From a checkpoint of a small transformer trained on Wikipedia.
Training: 91M tokens, 8031 steps.
Each number is 128 + 32 x the weight over its row's rms, rounded and kept within 0 to 255. Layers, rows and columns count from 0. The size above them is the row's rms in percent of the matrix's.

# layer 4 attention query, 96x96, rms 0.366, rows 0-15,32-47,64-79, columns 0-47
size [ 79  79  93  84  82  94  83  97 106  94 167  77  90  90  93  74  74  66  81  88  60  74  77 102  96 102 172 125 100  79 101  89  80  77  90  81  88  77  65 114 109 109 150  94 108  77  96  86]
[[134 141 110 192 175 115 114 155 113 137 124 138 128 200  53 113 103 103  83 111  94 168 139 117 102  80 132 105 145 140 160 108 171 124 154 127 130  94 115 147 126 139 140  98 121 112 134 140]
 [128 119 137 178 135  92 135  79  91 141 175 150 154 158 111 102 149 129 118 123 121 161 161 121 126  94 135 174 140 191 218  98 175 140 144 108 137 119 153 102 129  97 139 157 197 142 118 101]
 [117 167 163 135 162 197 140 110  94 142 138 147 145 174 118  92 123 126 127 131 123 157 171  97 127 157 141 158 112 178 211 142 169 114 146 153 128 111 115  90  77 119 133 137 169 147  77 125]
 [137 131 151 127 128  66 138 173 161 121 145 143  40 133 170 109 126  74  28 154  91 157 167 122 131 117  22  80 100 121 150 133 116 103 121 140 122 179 139  72 151 127 154 146 112 115  88 100]
 [155 162 114 124 127  65  80 129 180 136 128  92 189 199 133  91 115  91 127 148 109 157 104 109  91 129 142 132 106  45  98 114 123 102 124 125 150 110  79 146 171 127 124 124  70  97 146 119]
 [180 179 135 135 152 108 104  95 146 163 150  64 125 208 171 132 133 112 147 158 119 195 160  87 111 160 142 150 118  51 135 198 186 126 148 124 144 110 106 154  99 155 140 118 112 109 115 191]
 [157  78 140 154  80 132 164 100 178 123 103 121  66  91 175 157 145 151 107 167  97  76  47 163 144  65 122 107 160  83  83 131  81 183  81 107  94 172 188 115 208 131 145 121 106 135 107  87]
 [164 120 164 114 138 133 137  83 131 117  95 117 170 165 100 109 133 111  75 116 127 180  96 135 144 145 160 163  81  56 145 111  99 107 207 179 160 109 159 177 177  69 166 170  81 100 105  86]
 [160 127 114 110 128 152 131  73 105 128 162 124 114  81 130 120 149 139 137 105 113 154 149  94 117 115 109 112 176 102 163 144 147 114 105 146  85 139 113  60 113 154 167 235  88 195  62  92]
 [126 175 144 117 129 139 147 153 139  98  97 127  71 139 165 123 135  98 142 143 151 103 163 133  97  84 116 162  78 137 105 119 152 139 107 144 137  83  55  99 134 128 127 180 114 195  93 104]
 [139 164 110 191 147 126  84 170 169 133 113  87 136  99 143  93  59 132 154 107  65 139 124 128 136 129 147 140  59  68 146  96 123 135 187 176 192 106 110 142  71 125 100 140 144 130  82 145]
 [155 155 176 117 149 118  75 167 143  92  96 141  95 110 117 158  93 185  77 139 155  99 138 159  87 135  81 139 140 201 100 110 106  61 116 116 182 118 125  80 114 114 195  90 136 127 108 134]
 [130 204 119 150 114  80  63 163 134 118  95  92 142 154 108 120 166 112 162 161 164 152 177 121  95 133 171 152  84 121 178 174 128 107 186 100 139 114 133 186 139 161 152 105  92  77 143  97]
 [140  83 134  83 136 107 126  65 126 108 122 136 121 107 134  93 149 163 135 134 100  53 127 130 118 189 173 110 194 142  93 131 122  83  74 128 115 101 150 173 141 147 137 116  69 129 136 158]
 [120 111 137 129 141 134  78 109 124  66 183 117 143 115 128 123 147  51 142 129 186  86 160 134  93 183  82 132  94  69 103 146 147 120 163 114  95 109 197 146 100 153 116  85 138 114 203 167]
 [154 145 111 119 158 115 136 125 123 122 189  71 112 141 131 119 106 112 125 114  46 136 124 131 169 190 137  83 164  40 101 139 120 171 122 154 116 188  69 107 138 136 151 121  69 138 193 154]
 [135 162 131 123 150  44  91 137 143 144 161  83 136 189  89 108 189  47 107 143 150 171 155  91 108 134 147 150  86 132  89 116 149 160  75  97 130 115  87 144 115 138 130 125 189 138 101 101]
 [107 156 141 131 147 105 117 126 122 171 102 147 182 178  86  98 129  93 112 161 171 167 126 124 118 130 174 165  91 171 189 143 185 116 135 152 141 101  69 135 112 145 128 160 193 126 112  50]
 [ 90 149 117 117 139 130 133 159 123 134 153 159 174 153  62 134 107 112  82 144 158 192 148 105 122 162 113 162 103 154 171 149 171 115 144 137 160 106 109 123  55 145  99 141 199 126 102  80]
 [ 73 174  92 127  91  97 169 131 217  65  96 174 131 137 137 115 102 157 183 125 133 170 130 149 140 139 101 125 117 190 145 134 114 141  72  87 199 150 136 102 190 168 117 174 154 119 129  89]
 [105 109 170 146  94  83 105  80 151 147  99 121 157 147  91 127 180 140 128 139 119 117 146 132 178 148 104 137 108 128  98 117 152 122 185 136 147 216  55 147 112 129 121 168 187 153 153  93]
 [ 87 149 132 174 164  41 127 152 145 148 160  97 131 157 122 139 130 134  80 150 168 152 115  90  91  79 115 119 146 143 116  93  79 157 160 127 110 172 104 149 146 113 139 109 140 110 170  68]
 [194 124 100 121 106 107 135 119  46 122 134 109  54  99  92 123 187 111 153 142 127 141  79 123 105 149  75  97 185 162  91 140 182 152 149  92  98 146 138 136  87 176 142 157  89 141 135  97]
 [122 151 148 175 104 147 119 176 121 111  62 114 132 149 105 141 124 214 128 159 112 108 134 131  88 120  97 152 171 184  84  87 125 192 164 154 101 124 153 102  95 101  63 140  83 101  77 130]
 [146 132 132 120 159 126 134 141 108 113 136 116  95 104 104 119 132  82  52  92 102 148 142  70  80  79 125  79 105 114 109 172 142 121  40 182 138 112 177 141 121  82 185 127  62 155 125 139]
 [111  96 127 151 145 161 127 184 129 181 147  86  92 142 144 156  90 186 139  93 125  75 106  96  78 188 156 113 173  87 100  85  96 136 136 149 134  75 103 137 160 101 124 106 166  97 167 138]
 [ 84 141 120 124 165  84  79 114 117 126 150 171 161 168 128  88  76 175 104 120 142 145 110 161  82 111 187 136 126 165 186 106 132 116 107 174 166  91 161 131 121 137  79 155 123 156 110 129]
 [135  77 152 114 176 111 125 115 134 111 128 154  87 133 128 155  94 169 119 160 137 117 109 154 101 146 152  99 183 137  67 113 131 129  41 149 179 167 107 114 137 120 137 145 195  92  63 146]
 [100 119 101  92  34 125 149 181 155 126  93 101 109 159 157 158 131 125 149 125 156 138 134 102  86  96 146 164 101 126 140 127 108 113 143 146 121 146 126 156 169 133 193 121 125 130 112 120]
 [128 102 104 144 169 181 125 116 115  74 141 132 127 148  68 147 150  87 122  99 117  98  40 123  89  99 154 121  75 142 122 106 123 151 153 171  90 147 143 131 147 115 110  94 104 172 145 147]
 [137  93 140 111  90 120 164 108 220 119 116  71 117  95 127  86 148 142 197  98 160 138 110 166 162 170 164 136 131 124  86 142 148 152 109  98  72 119 199  37 142 146 170 162 114 114 152 112]
 [141 146 153 134 168 148 142 145  79 146 227 183 106 123 130  92 145 177 105 168 120  87 106 110 123 114 149  99 160  46 128 126 117 111 131 101 129 110  80 101 175 168 130 239 100 128 118 135]
 [140 184 123 101 126 102  93 117 166 155 143 203 113 169 144 118 127 104 142 147 113 209 146  76 177  80 152 153 155 132 175 145 135 139 129 140 104 147  80 124 132 111 189 176 158 148  95  21]
 [113 124 146 118  93 152 113 115 123 140 162 168  86 187 108 139 127 112 148 128 120 156 127  74 150 101 140 155  97 194 208 143 141  81 139 164 130  69 120 112  84 133 163 134 133 135  61  96]
 [128  98 112 152 132 195 116 144 114 134 178 156 113 169 117 144 124 133 131 122 123 163 136 104 171 146 132 150 103 205 217 132 148  99 141 109 154 100  90  84  89 131 134 173 134 166  43  93]
 [136 156 144 174  96  75  65 166 144 118 135 162 134 120 182 143  99 161 135 128 130 139  80 101 142  83  72 117 112 122 133  80  92 123 182  73 139 126 108  67 139  90 118 126 112 137  94 181]
 [187 140 157 119 129 106 118  63 104 159 120  67 146 160 124  92 134 124  89 191 156 155 109 133 110 158 139 121 122  96 148  96 125 160 103 156 106 128 168 186  93  93  87 120 171  96 126 132]
 [131 132  43 195  99 166 169 170 150 117 164  68 136 148 147 104 134 140 159 140 108 142 137 156  66  84 119 138 131  80 124  78 121 159 141  65 133 143 191 105 139 134 169 105  77 139  75 113]
 [152 131 174 175  86  93 102  86 147 109 138 110  45 129 135 138 119  92 104 175 180 116 143 133 137  89 110  70 149 150  69 141 160 143 145 108 134 179 137 101 148 162 139 164 133 141 133 116]
 [159 162 118  95 140 126 137 150 118 122  74 213 143 131 178 185 110 154 156 114 131 131 119  99 175 164 128 162 124 149 153 150 170 142 139 161  94 143 128 128 160 117 151 161 129  53 185 174]
 [203 125  99 129 132 114 147 162 134 141 114 154 133 158 112 119 130 127  79 139 106 117 152 188 102 120 108 157 130 161 101 140  69 172  85  85 201 102  99 107 130 174 124 155 115 138 132 174]
 [139 152 108 125 182 127  83 121 100  98 148  89 180 189  91  72 142 148 111 138  77 107 150 127 117 161 134 130  90 127 122 133  81 137 137 194 137 123  72 162 116 117 105 154  82 148 110 101]
 [132 132  94 114  84 163 141 144 166  97 130 144  45  85 130 128  70 146 115 167 119 126 127  96 195 195 118 111 183 139 115  88 102 128 106 120 123 180 160 112 151 119 162 141 155 120 171 123]
 [ 77  78  85  82 152  88 184 130 111 140 150 159 129 146 173 119 164 151  84 138 168 122 140 164  94 139  95 170 134 148 103 144 129  81 124  87 169 133 148 140 115 166  98 144 164 114  89 168]
 [ 83  65 132 102 163  73  81  36 153 103 100 154 113 109 125 103 162 166 147 120 105  99  96 154 131 102  93 157 146 165 104  85 151 134 152  84 116 114 133 143 133 147 151  86 149  96 146 175]
 [164 120 168  95 139 102 112 159  93 124  88  82  87 112  96 143 154 138 136  82 136  91 144 137 111 111 108 129 132 173 150 147 118 109 131  72  68 115 118 117 164 118  80 144 108 106 217 144]
 [ 81  90 194  73 116 144 121 138 100  83 143 165  99 130 187 145 130 152  87 148 177 107 175 183 123 166 127 116 161 119 108 183 108 114  90  83  80 133 164 120  87 148 108 135 121  86 184 165]
 [160 115 140 127 163  64 114 134  91 121 163 155  65 134 118 136 102  88 134  92 143 116 143  90 113 134  66 100 165  86 119 136 124 134 118 197 130  86 130 162 138 195 171 158  75 141 129 141]]
# layer 4 attention key, 32x96, rms 0.332, rows 0-15, columns 0-47
size [ 89  98  91  93  82 100 142  91  95  90 105  99 107 104 116  97]
[[124 141 118 135 147 128 170 114 163 133 139  99 166 162 184 100  96 155 115 135 107 158 151 132  95  73 128  77  87  82 113 112 119 141 137 131 143 109 140 170 139 111 122 136  92 137  50 116]
 [134 156  71  99 184 128  82 132 141 173 108 122 129 151 101 118  65 168 148 114 149 166 152  93 166 193 128 202 118 130 124 103 157 118  94 159 168  75  89 147 140 100  74 129 145 107  99 124]
 [103 123 120 158 108 131 139 183 180 125  78  63 172  81 120 125 129  77 133 110 111 129 123 126 109  47 114 139 138 114  77 126  75 173 141  59 127 130 148 145  94 198 148 110 141 119 171 146]
 [137 154 155 130  72 189 150  81 109 204 143 114 112  94  78 112 124 105 114  99 120 161 117  92 125 154  94 177 152 120 138 159 164 135 134 177 127 184  96 135 142  45 107 145 105 147 110 137]
 [119 150 149  98 161 111  94 108 116 108 159 174 155 131 133 162  76 189 158  80 176 152 117 108 145 183 113 207  93 112 178 152 124 104 126 119 162  92 127 148 158 165 174 125 106 130  66  98]
 [119  92 150 182  45 150 171 136 104  98 117 148  71 110 187 151 167 136  98 134 114  81  90 128 138  67 116  31 136 191 112 148 141 149 140  79  70 195 152 105 163 106 131 140 116 130 121 160]
 [127 112 137 169  92  73 195  74 137 134 112 142  37 143 173 146 173  90 126 147 138 128  92 143 170  75 123  70 129 134 105 113 127 161 103  71 105 173 160 109 173 147 160 137 101  91 145 142]
 [ 80  39 123 132 130 199 123  68 165 174 125 105 142 100 138 126 114 115 127 177 129 174  87  87 112 123 124 119 132  79 128 143 161  65  95 127  82 141 109  98  83 139 117 111 166 133 122 132]
 [157 178 127 179 166 194 110 140 108 171 147 105 113  95 122  76 165  73 141  76  92 115 119 118 152 157 139 143  98  92 160 179 152  87 162 142 132 125 108 137 140 131  83  66 131  80 109  54]
 [173 156 111 115  73 149 100 106 157  73 113 152  76  99 150 102 158 135 139 176  87 133 109 104 252  97 158 113 121 132 164  63 140 113 127 148 101 100 162 135 127  93  93 148 101 148 189  88]
 [186  83 151 112 123 128 132 114 104 145 156 155 138  95  94  87 123 117 151 197 140  88  54 110 127 150  94 149 117 129 186 129 160  80 162 111 132 108 129 141 154 147 136 133 165 150 129  71]
 [ 83  98 118 149  79 143 166 162 121 128 147 154  92 141  88 184 110 112 123 100 131 100  78  93 146  71 109 178 120  93 123  93  99 153 111 174 125 154 162 116 128 120 110 142 158 176 112  60]
 [139 115 103 113 181 169 135 128 106 114  89 160  77 161 116  89 129  94  89 162 126  78 193  58 159 161 130 101 150 132 110  93 118 173  86 135 129 126 121 155 117 125 131 156 119  63  87 147]
 [132 109 135 109 109 146 112 152 132 124  76  64  93 158 153 160 160 146 149 148 133 154 135 116 149  89 107  88 117 124 113 100  98 146 219  81  91 149 126 124 150 152 149 148  91  96 179 163]
 [138  81 105 107 141 125 152 110 115  80  86  98  67 148 115 179 167 119 157  74  87  88  76 117 162 107  82  68 125 157 138  87 115 116 143  97 118 143 151 182 218 112 133 136 102 155 147 164]
 [127 139  83 152 116 148  70 113 215 122 128  99  92 151 115 135 152 172 175 160 104 153 106 179 172  84 157 138  80  77  76 165 166 150 117 125 156 167 138 107 185 118 134 168 160 198  78  66]]